Weights of a small transformer language model.
Size: 8 layers, width 128, 3 heads of 32, MLP 384 GELU, vocabulary 1024, 1.45M parameters.
Architecture: LayerNorm before each block, rotary positions, biases, untied embeddings, attention and MLP in parallel.
Training: a variant of Muon for these matrices, 108M tokens, 3281 steps.
Each number is 500 + 40 x the weight over its row's rms, rounded and kept within 0 to 999. Layers, rows and columns count from 0. Numbers have three digits each. The size before them is the row's rms in percent of the matrix's.

# layer 2 attention query, 96x128, rms 0.233, rows 0-31, columns 0-127
110:454461475541502516520484489492497542496559469502473564520464488524456480533572487424530507510482481424540460485529531497503485522484503518481480501535575487554530542482426515505519522534507433471545440518520596548443540516456617485468560468503547409394485478442538464484549436430424549496495487492440492512497475515456566438470551510484539519522542531562488503489489448482487568506503
085:527468474538545464537505542469535485437467533417500513502546518454554449487440487457551501535527495580520525496449488536470458507467438431485451515462450424439513548451469481502498503387433473518499430513487523434491442493529569502507514463468511504489510508496541435590512503577532403516490501513526521514560478468509491529526495507562493519480442491459524539531550505491627499504469
076:526520468494489545568499422460528532464584458513499518515486464522574470474519471423462494498520452508475474435528499487522494501449489487488528483466532473457460568523460518448502569534461461514560435457450492502502490470504569501455620485517490396507465489512477435471516533467460497496594469527456460449507482596509510407471454528506595573486541476551494478519499512523507483474536
087:529483514477562446464454423447530496490562518474503481473443474533535592587571456481539456521547460474474470502549522536541462459425540501455434529443543484547544489470492500501468509457441496419566443574515538550504505486542498470468495522478479454406525523479515457454556522462495534491471403465561498558451489493511532466537556444503512497491487528542510501513513523522449551470555
081:495497552545501440469486444438528483481489488514504526453466494612538558488514499353506500524508470502470523484597449527539520389441450488537502481493491478559542479459502531490502500475443509448544550528557481488510561464517476508456512538489564475441508489475529482497505474476491477454488468502552474441423490496548573477534500451499482523502550569570460546471455587537465471506494
086:411484499526517471473499467467483495543464499495465510471449502491481587511503497428474499512510543485498505510610578485500523427481478490532433509557447518534475434448511566510418467506531500469511545491565570543463506469487492499427452541469536500455492474456520480470504530416550503513410516434535531477452474510511567498531539510452473452498503522519489547440434547515377451512516
085:539535513489484469475477461497453443494414479531541528546578532476510493477437547531493496515519533482523481487521482455499481573561446488591502502515476618523467454474490460485454522533478434503479543525500491493500573487576493433448457439489504464585483473518412548491486517488586523544523514574593511442539487510470484512553453496488577499552515510499503440529490516518439493570501
076:443465520516561425475539431537488490530439501552562474451516500551441505520518467530553530504411565479524545558557538502539543500402485535482512511462472551523550471541522501609506488481494543409526550538558484477495504465485454541553458531492478566504493464446419473458527455499515446487483551514498476478538479476528494509509529547469395493523436474500477525446537522520502535534448
082:486557570482576512497430495548492508502446529555507460484528513510509493512508545489500533527418558508562491519542537460489539537515549498545491423499506461475493520475501504552445511460520530479425526456550522466531503522546562486519536476544425409518533413524552543478438527443514427549554529508536510503536499446478474498511486481509426402509473535482475475505535521456375568488531
086:517442525480536520524596494525585536517524470479393551448502505517553503532515496494505411476532478547537472475581512491504491450481515476481575503450450537478489525504462452461549494441428545485507452476568506501516518451444560534517630533513501476425503465517516511432527436480445510449476498537545486569502532477523451572484498486560499504508432484467527515461490552532497519452501
094:557460495510551460531458536490508514464478497407583545524499514505503498471505505472455455585547486516458473487524521530486459454505482458498444497454560489527476486433461493501513463507505444482529485503577485508430396538497486531457539513469475495465506475450544566533477539412521573553492494436635544483499531492522553462521528500474438427510561455499445512472460497527498530586508
086:486478455502543514512466518492414444497521471445518465492471566477506504514426481492516549448508559493500492449427533493485562554564476539475529492406404538498512464511563447504517505496513481448523485444521481516557535501496497503491449516457580538520528471549401519459487548418511517550514449562477533476561465446450520525556502429558448517500500485414509473566523454537522545474524
097:445516521493485457490537530425493497565504553568477512521463524604508478552503468465442497489525448418514532485519530438502455469456467522485484459517471457486601504470498525542477479474531470540487511508530427465455520544490419567517441502482556484488539495457549533458499491466506473516524539528504443536445449492471441523419562445557474461465508456432402520531470526444509502428538
086:541508548515498494525504552610521444505505510508461475521447452553547576539521494450513509495606525489500462580464571464508475551450555424532451481532506524582515551475556508533465483485557447541511466571477514523522576559508518519540518456479495491543534506444518540524499508503545473494457555524439449531603488497506523486443479530420512539485535557462469546509477518459454507530517
097:457486536475444501466456566561472454558524520498441456551479584430464474457487529477580501472460491479422505481450460531538471577482488419507548457462497480463505580428489482536472498432538482431524468560474520473487509483560542450490510492473534474494536491495592507472487464501428518518446518491527446482460484433533470503467512555568417531530451496415523502509477479476526493472457
099:449522488474510538481474455495551478467507497537520470421427514519541503550530541481491483447457479524527493524449487532523506430468441438440525512535474453495490547565507476505532521579479491535459430467560473485537598566489507431534462479491516528581500628465508545454555480513403539558513522512535474455505531470506575510488513449512518524465516530462534470437466464467517426537486
087:422500441473497588482486491489454454407492485539470460553529464503492498439510543571479500398465520496451495506455444420466571571516542507525501451458462506491440552572529441478550524571536517559468485457479476492462507527554475492507560448518511508577470503522452551486460513509549479503572458499430477503512543500500477468474492555510481485470497430389522504521513472470510494536526
087:518511510545548458488516464518495543527621434500530477548528542492501473511554480484564503542463500445476483511525555510536470453401470498437427474516539513534536523459477514533566477498513467459563461477500560504551525478474521468453542461427488378440605462493465516512514493477508549498478432531493495497497458468495584451516534531597509502521437506567505506536534512504522548513500
090:545541506471457574557499484559463461497441483573465484522592482504497508479444506588502474429484493484496478497409483479484530576502530471505591481478483554506463485535564461491571535517488516580464537471477492498524461547547467516506559457517449504536519489526385561520512535531516461519487532521491470466563545500418435505477465564509505487512431441430550452520506462484516478520516
083:533492527488493501462532431473469509521557572528489517476444454567506521497570491477503497467487444461407492448572485507534627497443525520471535521474561526565553444512525570510526493511466536504501502531499483594493566468528459525493478559548489449469475490440475511417536526477467515494520431465468429472396544490535496478493575455508527456470487503529493473495486479514506558513580
067:441506470542391547504476449437521500571535471508482551476500510578460525521500483419500539538553519524478558417518514497496563504531467465496495455481466511524447493505510541496544510527480462488486470478531481596512511463496484577485460546556475444556494470453529530421528532495509541531481500473485506418484508516509557442440574533464553462504534513496430517555492508483436448477617
081:507467458558525427502542514507544529467454480506536509469484511401534473505485455472463448554574517526559565505503546572463513499524501461412516516467487472506388473509478519569518585523504535526539497514524451460447504474420558526496516528523503567521447517540517447501507425479545503567542490475484501487425519509513514444490475552473566579478559478460517523463542532530529423509456
084:572588576573511431562550393416488460468489492552506474474506505607511452506432518522538512521539516513575483431518490554493469492488538511465504497478477507500497504480523523520466496526475520465505583517464483515487531563462515463583484513488504539487488485436490495511476489513493487545524456402517485494504462522518539484495539450402467515478495540509473592458551566467456478555442
090:460470485542489489449420498487581499491543536524516500535485494526473459529531459404507503495529454496488561515479504524533553423498460467469483433449490510491534514531459467492506501490488463564494444522584511481520579421454513497437543479525498452475472568523490527502525442458458547466479503571537439478417474438536523463434504475603533473522563447528513434556466527554559542504516
078:425478484590544565499463587517458552479504525578469454529509519453503506540490478441498564528510522466539530536475494472502559510531519504522450472505459466568486526551499488581420462503501489500466469555441506432478436466550501520515528503544518593506423490596479478556459495520477483562481536516457455463424515541497513436522522479495489573518491463521462512526505440446569548472495
092:471530478457479501454520463456563507549565521497447483408504453514505610451515516452469471504459479545507518511568537505505482463487534508515511499458497470488483442438544544511460555540548568521569491493427538533509591462461553481501574446516535475513536617509547485459562490491505426440525512505495452541431521501494472457516475510463537476440524519525549519498487555537444450472544
074:592490514526510514543553556430499559483523452589459532503571466520507493568510555548513444505480503482557473472495484446542512538553518534494558496489587493441492507527467517510486461482457555483421522508505487498516449432470508508568386476638466485504472444502468532494537498503520486541515525495485477510490501488510467545523459489494467525504393495533562562512536556536563527525498
094:503520524464536459500521550558530490561469465485465472482507501498502448483475517560491502507442485542525432549539544451500439572526459532561475545463437550484504467524532414530502504546500532539518547522510452558456459546526456489563587496479549600564520535438434469529462493524472496527511547564527416504512500541538461535451475525508471555527446411481500485431537529513537534563514
107:531528456436477492511437506494488600483533481477482530467526403498591529478476497514530506486451535511517535530471542419487564456555478485568597486508417542570499518564491565495506514541563495546448510445480510444519437545503475490506530490443499468485541469509525476409543447482435553495484545418554488475541530518500447515490525516469572520514549521484477480508481470519476453431482
103:513521492462453426543422533455499597438485489516552511484495420497516435504434496531540516518535512533470504534502512453505464429533489481475504543482519486470518427530567540494487468483434538452492549492504440442526536488551410503530461465511517412513487563484505500460448502441531476557545504515528484512429429468495519457533492471546441574462495556502470526481533601556494509440537
097:429513528518549547507522517451521463432425514525556498448518543479520456497493587522490505497502531503533452486559573571466505423514505448476547485488500480546454521467545500591492468481554507508502531564400493518529476509437421504518445559474481559444521458529563524516507489555577486531475459476491500473526525517437458520505471529483461475393517477446479541530494446476551526445553
082:533502545494548545473464451469540514436496449459505517506443503593538483481462624474534502475534533486555539424525589484490496474512506487452472499507601498499532526487569527443542580498540512476557565505509542483506500531485501545507501469495444501504472486471507469472498504488411550443491484528479461469423488511466559438486472539587530518517537509460483504540485499512570454559603
# layer 2 attention key, 96x128, rms 0.251, rows 0-31, columns 0-127
096:509525541510550459542560536501506517469448425473529527484507422474529530608455454491474479534545484604530531525546492540544544434408499546484421558543515492495513464450489522500501546509478516487503418537518480513524417453464509490495449533514504516548520532489497524495493546511473483507492552577584469495495467423512504508444600495465486485437518480462428501507512503587525529443482
095:498514451537355506533479521394555481534506498516460506484501493494485537498453483478534538461454510433564478518542538510467412498552524459509513499484511523498558482523529505515428558539521498455534535548540522502413520517492573484504545488500514549549474457514537455455488550593442592465499543535516548455513469575537491527532532476453419476534510499546532469471438530487458493510544
100:488493533479488524440479556526575502533396534494458483483456463490507516503506482471550434489478495564476509513548578535506564419532427551527500535505462473561519504503531502618469491468491457511493532546503468480469515466455490492504479551518537497527474465588499460501513446570408471453422487526527510475510490524536540511557490489502413445538515477478503460572437426515497474419461
086:466512512553488527557538530472474500503485540543571507443542520416467501511467487545474524470534505521580541559331509460458513470451515464463459503465474525496501511507521510499450505503572530463485503498535502479493485447526496446500477487547508504541526557566515533475495548401559463542543522435478458505519462440451461496467524503415477487460469506524473464522535410590467524540459
083:447509499479405494458542518496514465513422523500504529549533556456481523425438509579468471521566498554550425486493435483516509464572558497526506478456448567529525458535550431522520506478486546449460472552493544498448478481449471502492430473460541529562476511482526474578603477466547444540552546482538518516448502481468519513486562520451470497504431519493499443505463546488464551485453
097:498489536432546462502548462537476474425487554508541493532601569503558481472490467493451479474538495531503483510495449501475548493437515499463443527492526509455555507523529485462554482540406488464502498501516481564517560517524480478449404513534532451516529520435549498536494509420485405587532521468467378444472454479532426508462515512510528496450497469444478525461528552527480540460482
092:457465548472533507464438488498523456516463518506383465480445529476459444498516500486538559499471482536455502454557488487488559460548461541446543578456529465562536507495469562581484492498458505504423482531482536451548539463480495546480477489468499435503427533471529490457462442531587505508487568519578517526499547449498541501431505483553471553584482497517523497508484608467534484467525
084:492481596522479601510520516508487485506410451485511424493524588534431512453473473475479519498577477538537495527539497513509536522526528506571434532466511529552519537479504549583442495463428526555568532518514452519540563513516447565492471481499462522581463560458506513468489516438529435554490500501540504548501547500495465558481512505419512515520472573516538513499580526512489549553489
091:436533466531543465463515546454550488496536463481499562556542446503460540542511500507487482538538551515464504467498527529521442488495513531494486507468425495361506552505540487507581548507552492419516515570474497566530519500540510460489454476496549565554508517441516569533486459475529559530467471530493530467478487511429560464477614539547524489529497536556454512508521399536495471550492
096:503502523522537544538497538463471448468468499566573511515537544520444512492494466484531505494515564491481507524497506479526458507397533519524478579455471515521504523512592450542472528445494478413535527411529454513480461517464456496392491554516497493515488435521462550486528582434476514515422488516510563480494562536518499555519579570519487389517495481542521472532461465561510556490505
091:488495451423506499502532490475528456527564487578526504508451483520518484515543562507530510498494489480427505515553509531463434561529531458452546519474531462447478537519539478560446527539478465569509477426536484527520471563521491508520619428562534454544504516526507507468458499518521584506550489496540575450462506480479517488477463435560530537495470414535502519461520539394570486439529
089:528495420498426540537401494481524465484559514532464499465464506478514465505539498546519531482509510460499549468539579454466525537525435517521545531546485456512549575550479503491476492456495571472562525524481441465524535616472536515526509508518539600457537573518498522456469440529504494465529495484515535465499519531481500486487429480518513497477472575546533557538509552504623503585511
090:544521474465484515462440523491529514539568481526442521447513446521407507448492426520501484488512546498478502489494457478565496535537528473521607521542497516489440515539481478533539536514569523571508512477487491488518454490386537487512476507481514560462552529506559528560542483482498510491436482596508499516408555466515478548535479498575490376559477505545483493504484498479531508578571
083:500574534500554512505586530566517452484540540582438504483501432498421517427468439535472512476478467568415545506504509536427515505464489501489475484528494518434432491490447468520500515525520574503480463543467510510443520427487485537470503508555459567501494516574488525520505498531519488446512557517558484495474429476574409544510497485447549510559513493486492403448543465522521449483491
095:534522459594506494463487520438490467553558449440507503463435441520459464460553444513569509490520502539477510502487489448523463507485484471453534503521553467428542444503497444549552529526454460533551589468491555495493499471418549488435568527539537450478492526488463505532498448522509450466507540525529470513490533523476470513493492509517472565563534454484584555424513510513537372520459
087:560486548516532542495516555505580547471482511534542525584567510494527505490515528502502481515527534557550487471482546466577461440489480478520517484475485533514522457516489468516462494419405546394553516491556529455503476473420489490505510511520441566521454506493513418527447497415496501482516517513510495413498380540483498513553468435455522521475501524452450440425471539507512456513523
089:557509543556524512461480523519506489637445519562475504500471479564481506563476513505526525498534493523483497546476585522506486496501452510491565576553484548517484418481523534462516585504446537434478487526489499511437533559449567464523535479529525536444529490515557440534495519462460559538500521472506552463474530509416575524427512485477475553597560470524438480478455506500519511534478
083:517505507526394562495513535421558490543468462474488475483461432506444553528469436447535510526493505542542515507531486507512478435463506577507487575488466522431482513509461578527481543464492422489540533581493476547462484541479571437491484536503515582494527534587477506467516519525483487432542509516567523437535519493468475502478468501457451543520563528463545533576445458546443470469487
095:558568583481467535516486489494515454518632478475514465547455461502532491550539545508534602474448487455464476541506499493486458506535475429505493459510492437458500513519506475502462520559582507517546537450517528517485576459475499483539517575482521565477529471582477447461540493483485580450459524492488563483452503495490576485493427591505502509566515504531492513568510448467501494489560
090:498472465517563529566511486517456547494526511498528526476513505532488535480504502558490497535542456526518510366485472495510508554501540513480440478535471574537542568508475525502549459512495521475533522491494439523540491399538465468559449496429442461492534593444492520549540543483566481601583538461494503508540490466435509523513460548432469530487483533531449410500541435534476486541509
089:489456522469531453476456473508475531485468511570482493519460567536465495457500498468474485456486480460454502471541462486525617492558493414535586492507502431557474515462513554529558507478458512452498546553513460474561485403537510556512443495465548506503541546432482492533452400539482445439507536546523472471478554485452452564501501532495505517427464532539439453511503562445498453495518
092:504512545551440482442456461494576473472394530454499440476447523539521463582506444488559486541473471526519505481398501508480498478557496521469573515464475423562512552502538439473455467504501442506494496506507498462424490506525482548476457558507506549460447550597464455504525454482503517547448467427437517466501504531535480489523458418490536465486403466510456482505520514533496492463516
112:482460521529460594530513539547452492574497492478568552458489473479438528410514532558455543519474532469530487482459398493436516531567486522503513468493482543546455463467495494489477493501454555506574517509487521506457474476520521501471550483471528451506487514531536467486506527472444500470536511568527474502471395476493521561477487496393492435595452554545515472545513565554423513493449
087:472487539484511498464477532450458511485492465539448495564501507475422451493492451524514508464518512456460489529445522465469427579536493503513459543485459495476481408502463454564537519446557560441499528547534515454490544546333546463559513507469477512463507462515507507520531471480481432534453530499509545479506467547433488548497444554494480474585438495540570491484436507547529526518541
094:472421493547429421477452475501469509545421512500441540461448543502562448512504469518490503499579540501564526505519463549460444483474525460473557499543489540467558497505496540427506415499483571545468568541501479496423447568514558499505510499462539551490516472535490516584491491550606470458457498455494527472506490495475451518500452427493535510559506515512445470413512491501493455483471
091:532518449514486547538408531500545555458517531501472512542540485542448473456481533454538422482530502448489463526527508516488537448560419475530457448484559544523533523576544463526488507552586475517518525479483505485535586424491490564433514490514435478457492448476511438565558522495494509553443521415442487466539465506581557426537510504510485484497502490522489552550489438523544526536497
084:564513524454486479505465491493441538471431508557572495443407475584467496539489547493514510588463498467511515540541520496523547522504458524461445491496496488572484562495524481548528561489575523599519512454488513474486511498459478539492445527510502437454515524443435451483538593502453518555512490584460530503538484462510600456556540539566508467546467513489538526525464451549481508491522
097:479475548484462543462539478505534551493472467517509473439526513494431450471438510502448508514528476561476523418579502501483494427481488503501463541504595548571479555501535534479453516551435504571546488519551426551466464515469516520439554458548483515557421550532503472520471382454454476540501530499537431443457452494492497483484550474473476490458479480487487500513459514573516512521412
096:493513540486608428568458459503560527511474552454426538493521515439506425481517514518491479486579489476473452513520533484509499460511444557530445501468487434539546526500475487514473519476448497480461481485540443493563437455460494458523426502543516482488487490546505539515576471492501414486533463555519525498515477519613435530518518487499520530454456515529473470497475422493520561388436
094:533495486412505536472501437465470393473567542472420510486507513545528455437512549529488459554477555484537495469530503552435508524587488560481509467440490463521471545494514451486470528481524475552478483506492536461533482396426625508506526493522500501563443527475599467525542434528529484435483510494528520515478511449507573497493495469544445552519488506552492474499448478485497508546479
096:569612466546447461522468503508566571518451485477539572431477512613522533481465563478455536487503520483506504443426528498403447478497525556519503490480449495465492499522546465461522512516487443514503482453541506511469512572590444544489529482481534543456506561481455504510508487547517513456477485497536538512431527495474499443561518418565500567490523469509435523507496548529516521494561
105:501517580511517582474601539493548528525482506469479521464518496511516504474459450553498404514535462511559480469457515528434524491437540541493537519470473512496488470439562441512517506516430469448533381549529528446483477455457468505513488468469527517578538520525477503539542558484425484572521525474527454473490524489520526471487497527441523444441446489527502458515504489609439503418498
# layer 2 attention value, 96x128, rms 0.224, rows 0-22, columns 0-127
098:496480539480528486503497478454544459468471476568503483542458590406460500520540573510443497518513467462453487470524449468522530515447522472515493489481499514501575562445512455555495463523462553530586547390480584485444544493546573548513528458477504549465512532541514461571477451487482536472535433481464571472541468515475431518474440504468568536563502437533495496512529512501480452531508
093:562489559441493423562477523586512514477468538464492471497538578489473384511498485496501440532480528515462538505481497542498429471430481459427459551496514457455538466478482515498544488522486556481510465483426501506503500455542583472504532548513398524474554511526491491379507530508515548478556467519591437486531483500466514493520496523472558527505487555466462452484472421516449486520488
093:533497509513455482534504523520508514485574473578440505554496509455530540517504458455537532494534566537550399468462566435553426546482516410526471495483496482474414506468510538510508447493483542504490522511490494497488497452494513541505521563481469487550361509472472571487442484449469589459474490534518605493467523473451470540549574475490489501447495487480492516520500527584484551487491
090:553503550489508468486524491545466498473529520452480502512522427505445533569448520561505502518528515479477513499443497409478531481470515525461544503471481459510541461502530428532521464432502431464462503434436536591464527540493500525446529455509554378487432467537483461482571589450524459484430493482472488507544468504540541543553429536485460493435498500474476443467567491473440538497485
099:568574507560474557498519557549486531467519517470471519493509516514507448414464580559526457540514462479498523465480468438511544505465509511459515542441526455471486443444550493448514475506441504522522498491497424492475525476521451581557569517462435579516601458538572507467474510499545518469484468447428501538504499555475513453463501506564555538531495509503444527555461557516556524557542
111:480482507446520524493430575525480408537463514456517545468430542510492480441506586537478528453555517514481520461572487434442449484474476495503485545472558469536439463501533471528496472455471545542460559513457519522483571455425512543500545533561458536496524558472537528518484421468498506538470511481504450501401492547443448513499528476514487432554500517437553506411479512481554516548489
093:484536555463474547477521477511463472545488510502436553504523470534467545427433494516444461500501556517527472568519476519511556491590452603506511531450489445501509530499454477477506467435481589451512531547445507440418461497513539450535472500474544490549531503488505566476458514476454477505438483527459482421430526421433470458495523524483515498457399507459455445504448505477486465461532
101:474571424552519557433553530426593493464550506481523490567515518479417539477572448471589486517444580531524492489565436509529498556474478507534569487455506502489492592455519483462548438525490480483480551534501557491526466477482489509536450482459478546516538540450493536465413477516502489505475519538494528501467533514459491503473457489541521441503517517513443455487534529491452413540561
091:510515532604584499455511524479485511468507474394502491566458486570571486462410514562527598538500511468521538541461511493461502485489499531492525483483498498551445555446465438402482531429431444530531496501527456464514505491537521547509470480444508478534488423534534568464508485510532471464469442420490527456511516502477519521598537491462504464553449481470499503537494460472523464521492
092:561484544438541450515509559495527462455452509510523443510511541477443510429432471501556523506495495528506567498523483470528502576561472470508529522463500543546454497535562448476476452518463471476516484491513528592470505487463485511470540530470498586561499484530563473500527597556451545561500514557501517505550497480567644559457511523483493473468473513496531542417462460489561475522497
093:454501526488438595520442485513442560472542506435487527521477522536467448453544459508504454481489567479480527515456502440495508499427471493455566469449531444466509612523491502507460470551529442550494529486513470568505514507516485563483507407484499469474528517561473515490533536487531472441491478486432512529491457481581489436523523441485516552528451498508557521604465509412499477535431
098:518555568491550556547408515516516523540429458542464449483480479537508479540508442415535595513447523532507491511456540539505459479471463448542494535567520468518535484534506479576507516510505528526522509524503505487446569464564506547464504526451542504456537548515504451526510458520520520486497551443467516453479499452549529590459479461443498448522474491477490420572422542499481450408540
096:532571522485462498576504500468486496501470488432487534521543470514412507510510519486454432540546499419416510527501567496494458444483502525531521449496544541576549534499496511487439454446433555541527474497541445507607501528499453497428538570497486453510502527558560456460569544549463501548544457519512522497539546563523499539533517499479513496433485473450489412538490499471502547568506
101:449506515462514478544461605503577508561537489409504484536510468481515507459542526517487539479494580520505455511531574502522487519530466485519495513446432523521463530478447453545486483480511547492512568454515424532541531461508489489443476512518536526498597540604556517518474477475531540531487433498476492508482357493476388457545460445436509482500521536512501475554490498476532500498486
092:503527460528490557462516424440469535448410456468535593482550476494386479546539477460497484499510489448543436491442529448552536491510455527554461514527498453467487459500570467505498511537526442543497474475474471476472568554450510502512491527436582526506509495468589463463523559484512520449489462568468591512490516453490523389429483473467497501518552523522525525482496509498466504522498
099:494492483508485458541502458550435502525457525474447552466525571517462556535460481454514538539519498490504453592524472503507419484582514471542536372452478463510511525470468473521466531488565494471488499575520553462457402496453524475562467514479577552518486479495457495506480508488506530453509464452450546530464537488529497538564456541513430556528564493491476419440512475531529514563465
094:512537459518567540503527502463554472544573516426521527486486520431521504546528547541507504552486518442528517545513511455454576476552530506503551427479483484468499491429531511544581483560492414478503489515419508577451499510513482529483437461515513501548464481505530505481502460500443521538615441516563507468523438573532394459482502459537482548504473446442477519513535509497518444452514
086:518515496458484425527529431504508504563479513485528549527436501454516401518482583525571465455561499519432447542578493570526472544448514547503554523465505430478466498474451513448547434442465527499488444532483516492453462449523456520594450521474471504407497492447502490502495523477487482594498503518492549509496463523529536418534532478526477460470485422531484437513539457515476492496538
104:533427491508555552530495444479554465454515510464463479495502507508533478481532444501499495486488526498491469388467469492479511484552558499521596508515454482543463573455520560490619512483475510545480498479553483528476452528516532528561511445559458535470418465525522554475516506490519513521505543532569533461453501459420463456560413508525501471488576493478519439421512534515426570512517
104:504495482494453530496484453584558522503496479549475511530527442432501491506573513533478532474480491439517508550450422524521502457440531439445497514526522487512454523585516544483533477548497520455480445531496504511515537595581541521501431526456507580475487440459462471468523539530410493417501481528612437499518432517554471526457549499517434527475561523505489462524526449493448497489480
095:522524453475472450480504541515564455467494512496449451492476478521504499445432598546588440550477536479486549500493555476517479491515526540531460446522527471545426448494520386449557587547541472500531437484518527515483464491431501509468539464483449533471532575518466532540490475569510476529508536525508501540474492525475502400509450583487519464526502424491501501456524482463582464538511
093:516471505475508521493547539497463519463503510546434570499517530458435519469543552561458515557509541568481466481495475481506483423540480443501496491550468477501522462488530491479425476452542512521510593535497424541514501542499518509477498525499490465480512564551465520452444540451505497467459524552477535561491537553508458542571526543479565485573407462541524393548427426490515478584484
086:503508504483500489482460488553537548545466466520498459489470475488550489544529608543536510537484481531446598465438552563445512521512542512547520426477479487554578519546554462460527533533494464458451505509541490480464538508489551566514437481482487535479556579488462480496511484473530493480476449478532544503494497445477430435500496506496512530501488617463563550509506501439401536590537
# layer 2 attention output (transposed), 96x128, rms 0.448, rows 0-21, columns 0-127
101:514482513429470496545443504490466495514437562454466527544453509552505421505516538466473585467417501570508526509497517405518486497497509562562487498475507528556501507443514534495480500451471491510521498459454541491508527552490483541512571503513502522551395504541470581519553502500585484419469486507554484590482464462575556536469509515482443568513422466493486517535502542453503477443467
096:441499470496534510425577478506440391458481522542497519464483547499534404497539566511395524543540435484492518553491512474498565493529436515489506533500546505475495511531475525507543516549478501577497495473465479529516520519483482468499465423470563535508429524528515497512436428517484527575481489523538554443508402513528519501382505525528519453466553458498492447512524526514551554476522
093:493457530500412487507447552443527438551549477422525485501459510533546534510497480518449432471499484489493547568523442450485530580512492512582575540484460543532466544510518469458543521519514462485483474543538536555543492457453469520488524513440493448505481512479483476485467459433521509544557483451481547464463446438518508479613436546545471472471581486582519483488503562504462436477531
096:482563510394540495525419468478514543471532480489484493479491488469478512613484440471346503555454560419507451528560575456559537463468577528437458526514540506465578522577529447464493511452494514527523478496546520469531475518477499451478467490566526507528537487537460522485504510496484494474506497451495503493443538484501465486533505485454518529552509497573503500539479515508513530415540
097:486489514508627501493477515424474457552448491477444559514487531526561541540549390499537529517471469490467540546539533533560502456500525483499459426465538502511558524525504496504494499487515426533518517503439432483457487487459530491532500549559559458453472536549575518465493546471457471562488529532577414562509523527468524456492465508501476440460506526523501508439487483457395515469458
107:498497449489443549575524469455536514485513413433433460550503536490487486493554533554565537494538495509541462559498506475506508459515508461552460466453564495523460500598516517535512564511502595470419539522437484410476488540496508494469581497507451510431464538545519440463480455565485486520474502532455412520486512451587465514491477487522521521507557542514535537502455472456466476469458
086:547492466525460480481491478531601432520453504509589425551585448457490539459463494456512472581459465503492560572549385558481456420459447500525506488472532568452522526609571506522535532515516447473587472495513460517492536528483437501549479492462520509480521444506461517530510523469472517502504516539503488494483484475497452527491488499521563558531469473501530525481455474530460451464491
103:483466455546565531489477499477584541539462502501454542430531501557534554487546568505475465446454577468450474448502526509430469483471524481513465484415462536526477474496548537518512493518502440536543517480511564529396527410521506565583550469477507501537440501529487529465506460504554477492517533463470431460506555545533517419456504544500544533567514473505548504463486470522482405489503
099:504491479487516510572476468482447518512474536519469540548563499562411498484529494513594402604482550505477561440533527550538492536459502570548490492508516496445524495458498483512461489540433504533525543581509535487436478473507454445464486478489540478430528517497432527525485540477412513499479476505506518527551476474483479481471365448517492531496560467517498456534485468549442474495566
107:454486509436484512505569514507499500515547555528474484450543487575474530490476456544488430468520561535484477460449475522562542519500555531489460579578456471489542524469552520501507564567479526568494569501464430484499459564490497482451473507509446545522497549490450537455445483482516526510506470557503525467498586479441520429520479426544472508435480457551520553435433489550434507462439
094:569475457594486475493455477499528495543423500479506587500563479483447522505440467488558544480508448451509411515532519516458452457486565465490452524526525505540540537515491470520470464494522477539475608581455533431452447448499512443532455531499572486498493515462441505565442519539557520463516522489494549510489518533491503523470507449560469466520442525537432426529481436513470532519555
100:576470426464452537441466470571498431502499533483566519503508463439581485459531532556515516479517545540573497550487491518443485497531494442494532552491483487455507548434493519488467504449517486510533526542608450497594501483494491468480554530560494510432504491622538544484492438500498518527534479461494496495461497449440510522486438543468513466503462514473516381475559465522487539500510
093:469430476506478489448550511499514521513472538491458522509489558518460480556485502459550526578483504468564456527457435494465564492495550551473537502517547474464518429543423498456539471487502426487483520502473575489503531474460562598507466464511571466573562556474502448531503495466466477523477470496424572493442470441425540524525471530483555538499527563545523509395530472464501532507545
095:514467475553527595541512486494544511547456491493537557517541475476508465479503501452544541527504509474537479440439389515474501418482544498536463553534573456469527494424548557526442534455436435512435503470490569503483497497523457451420468474474462432465559539520485441486518457546501528515485520458563502478513421493540467516459518511563551494553468522489529553512502574569500472480477
095:562516472524521489431496548511520508472471526538499459486511516467575487487506439423495510493535461560508537497541537565542421487404498451455467444517416511516554535541468523481442412452527459558518484516497535496523500524536508513514493560512426504492499554554459458523461541472517460490494494568499553443551499525452496479543487543505471550565394449510484524567506532424456427527516
102:406469616480482495489493455524538452483511517554539482487551465533472506454445526501594486442523443535519623438537476489519512470437555498529531492520467546501548527527496558440499512504519487541499563474485477497464452483535517476401538536499450482475450472492498540443525486477471453435558508466546557516487481499533531542507502476448588501510503533438476523557442483487496432543545
099:527526554517434453475507506346532566475436530474558589460478446560441443480491469508506460529496454535454533469486499508579478489492500552478479465473475527519544504530506575534537502470447486568480554480526505464513549474538489512488489479503569461498529485511526498488517433475508429440543482433470410531562576518502517450523521525582448453509519541518511505515500518561452496500504
093:462563434570535519464540468524534505451448461469480421478562507572531545558557503436467485481493470518530551454522475457444501542515482494550435542454492501547489489558542475491544558522443479498497443451442506521483498434480500470422539479475544529530478499468521535430501526515553470562502534507451468587518508435493464498494540581466506500490481495509476461430562595429505524486545
093:470559460477457512500462521501510522488496434528511570549500491522549519529577495490529504473543551488479513473499425477505564559484430546491470457469488540446569514501468515485500351574547530584466442460495571548489516488501527460473469420540474526503502472562467491510475435518531527482521519479482415482497401509563480541563578483488462497531501476535555496521468469510530462529484
109:514531491511463502542509508455466465424464471523555472450492464530452551529452563567410518466553501491489513438560517483501549485522528499476518502538491502445425489443526555518497455459545511537479514551425448498505569525483442485546448402507557461499458464504494572543511447440558478557525505527555533454533460505485534479588440509571419467486511474472529533553541479500539479485536
096:457455522483580494535507480495474529544433423579497451504484474562484430519452526563448478467509524537505513452406571519492494478459516531498512496543504508479498538548520545529516526551481499481533434446482530441493476572503514476472555480564503503551487519511547522413472532497423544439511483430494447515463576457532470545447518490526432498605518544526527511493504460550473532491420
088:471499455503516559483425480525535486559494448463492411455584468506510389490432565462512565514395519459481474550507489477571529408511503568526575416487514495535496475481456432506493526510532527500533545503472571468447547553504515448447538502534503522560501531514540504527522441511490529528504477478500561486462512538448518479509441488473488459535534510533496463457559542527534467456532